{
  "d_model": 256,
  "norm_eps": 1e-05,
  "weight_decay": 0.038,
  "schedule": "wsd",
  "decay_shape": "pow"
}
Each number is 128 + 24 x the weight over its row's rms, rounded and kept within 0 to 255. Layers, rows and columns count from 0. Numbers have three digits each. The size before them is the row's rms in percent of the matrix's.

# layer 4 MLP down, 256x704, rms 0.0838, rows 0-82, columns 384-415
100:126145115111095109147098124133127174135119156141134122090101100118153123171140114140129144121142
103:164128135156124161144081069114119140116108178144109147102130131128132151139111117148152111122123
104:148105100081164103136084144086111111178114146107125159135187150196162131109135155132114155116125
102:160119086151115101170138166118100110156125170078129123156097097163112143073152115146120080128108
099:092108117144139108127150142165139169118121124151115120106124111135137161130129134136148148099117
102:121137113131130161069144140130149071150129126108150147098121154135139093102154145160148106144121
107:113130113064065108167143149173114134114116138126129139106174112085103116111149128121120088120128
098:154160136122109184132102185164151122131155101081128088113134127122128146115160111158137133136108
104:101120101126139110110133102171145115069128133157128150127106147111130145105110135145129152132123
099:129149121108171130127188160115157139133144130112136151151079159057108101123142149182152162103118
095:135141126146132169135144103131129141132144143146134182130104134128113115060162139107107138125102
101:108114102144116126169135142144153090112124113126140156127102121109133152168134120126092137101128
104:127121114129120144119128133130134120129101150128137082134144162102123166123151149105141090118136
096:151145126149063110153157132104066097163140142119142163107102167161084147143126166183142121145116
097:112118113164106104161148116074074134133076158140123133139111119155122154165109111148117170105111
099:109129117160141155134150134111125117123124126185121090111130122118120107143128141109125109063119
101:143126155101071140155135093131126114100110113150139127120128145096137115117109144102112142084124
096:130111142137113163127088102117096120138158105152144106139142123120137128094153124170191113125092
101:114084152060142131160128109153112125121137130148111124152152141131048121106084097132121126085155
103:093124142140122110110157165173119131071074151098150127108128132195146127110121147098196139077132
098:115129058149108116117115189126163145134068116114125123095159091117171150144126123133143118141107
099:151125085097097158098108120124130133140140151087122132105158165144088100106133136142089120101134
098:164156123137058142141129141131109147133186116142138136131166118107128155070129112145126134096132
098:088133163145095144146129184066100129116112094140126142123126123086089121158135124160122083128134
102:162139107118082162156142151140109130117170087132117111083128114148112145131167131139156096104109
101:144116136065137108106166117160112171185100122147133165105115104162117120152118146108120130138143
097:164120114115166117094145079129088149103118104128125116125221155102147138101084124138171109138126
106:085167112139138167124159159096095140113133134082109100148146116133115133125104099163145121136115
099:169129161109090118130064085107162108119121122154119129083118109108108122161109111108129119110118
099:132075140142098137109144110136161105127120131136122098131126128122131139130122138171069146145091
100:132145130128174156154105073158118089073137142174136140140147143103132152139120111098151109123140
096:127130154063112109190129141090192137129101129110140103191089110133123089141170144111165128129136
109:058096143136135156083140128151117105130122132123132127159154129165117144120117124133140115152113
099:139133094111145130180175149186143115132146096141151072149148159162121154127128137161146125114151
097:156113151128115142137110106157168143177169173131115135109106099175108120155121115129125166140121
098:099136138108115100133151168170130100187163139162125112114120134137141116082136148117119134127101
100:113108152120146141148112138115118124157145144115123080110095139111124133147127120118118049144126
100:132125129094144147141126131108133151121099141125130119150093134111122116123125148140114101144112
103:138148148135113111108122091074124136163108095116113075154126165131170138125148125096188131158095
100:136109087118181114112116142129125142097115111130142153140153129136119087106118150155140140165147
101:112131134148130125170123180155130144153157135107137115107115144109119128136101139154165150123141
097:114124128086103162104114123079121147155129135161141134138115162146112147146112146154087200147142
100:103149188142139128082106132128126105115102128145104142129102138162126098108150136137133131097140
095:114195167102089168100088103168145164078091130113123141145132164084130113139071124146184123137113
093:171060109151143102121099116101147143124131120125150153099160124112129079110139140141114148119130
092:138112092148118104122120118107149126136110170119108135119126076131089122165126129144161090136122
101:104158116111154129146102102149132104133108103108123194146142175116152126146168158153154109106135
105:134145158138159127132121137123157141153118139141117125083132151107107138104138126152135122079117
098:132132159115200107108122142133112151139150138121158188142107100120101140127132111100168164120120
100:123131146120063139158156132110109108127140096154097102145165123113097149144089119140104108128111
152:114133129143088088136146140138131149177105162136138145077109118153099103146088110140141123117130
095:113104115116144146138137124197145121139152110131127115107097129118096125146125125097097154117118
099:116112161116122091102083098139136122091131129168128129110113185128133150137171136118152126139146
100:128121107154164100146150141122140152135134167104129105107123112123142116141126116106133171150121
096:164118113136129154126104113137129117072133156105122141117113099140099140110119125122182109153145
101:103118145157079121112111105169076106147137121153148135106145123137139144154164127109127171113149
094:139080116075136111110150133099138093066075134144093153123133144110117115168135109122175137142147
093:112133123107096160112146115110128147136145144106124104107110127152133115129128089174088162147107
102:095042149075083155197105103114140121128165090157172114096133121109163113138142117125146126100148
107:127168116096160116131161137147131116129156139132147144190135121099144097133127132111122123138122
098:131135158157162114141152166124132143105141102134112123121128146123084154081145140116158126115115
100:119156126106134147103128127137087088124082154085131155132141107160144158116142118117105174117101
112:146118093111139135126129142128198149115140136148175107082093137131115148077129134123125124126136
101:138093111112124129127147088170131149126127139177135121113151110105109096133126106125129119111145
097:097117111079106103156174078132108139161121129151161141144166171110112128136135116126161083132137
105:117117135137137092093119128150182156151117104120149133108148136122130085102099124136129149128136
098:138103177133098105107110123197137132113124127115149091058135122102130108101117157112135117154132
099:144115139051118111118113151151093117119098174096094118138137128099117117154103134174116095149130
105:099178120162137129137154100075096125126099113118131126116110173122148129122099137147108175168112
102:133163135140137113112119113105094121117128128133114123134141072131118123154162130172151140169152
102:170156104096156113122147096152152117169088101161123168144139133089134104174144128157118134161133
111:133125130116127149138089137116075120109123141175120092161155144143133087177129124140105132161125
103:158086124119168151139132150113136138151148136170118179160117133082130108088121135146133126094117
102:186154131143122116082124139122102127131125070154129141104144172122097111132134107113141118124131
100:134140155112139178098110142082150151073109084147120169151122127141123136139162114159153141096131
102:171070137141158116129115098140139121174171120121104140127140088118103119145098141086134155132115
096:100140155169135104131116156125113105136129089149117140138143115096148124124117129144100130143121
100:133160111063118094111177138119107093109151147139142111182191144137098150127126147121138084110130
101:152144143150169226140160104130153163121164103141115142119134119104150171109114122102119130135154
097:109124136115115132131135135133124135123106117136129088151096135116177137124061131095080125143073
101:093170124179080108151147151120150151140123153135129148150095141088103137118106145129090094137122
107:145136184104093142092122148107094110121129119170105127167145113135150158159159137116150091124116
101:154160114120136150157114136149151158141137095085146077071108153133132121108103120148134129124116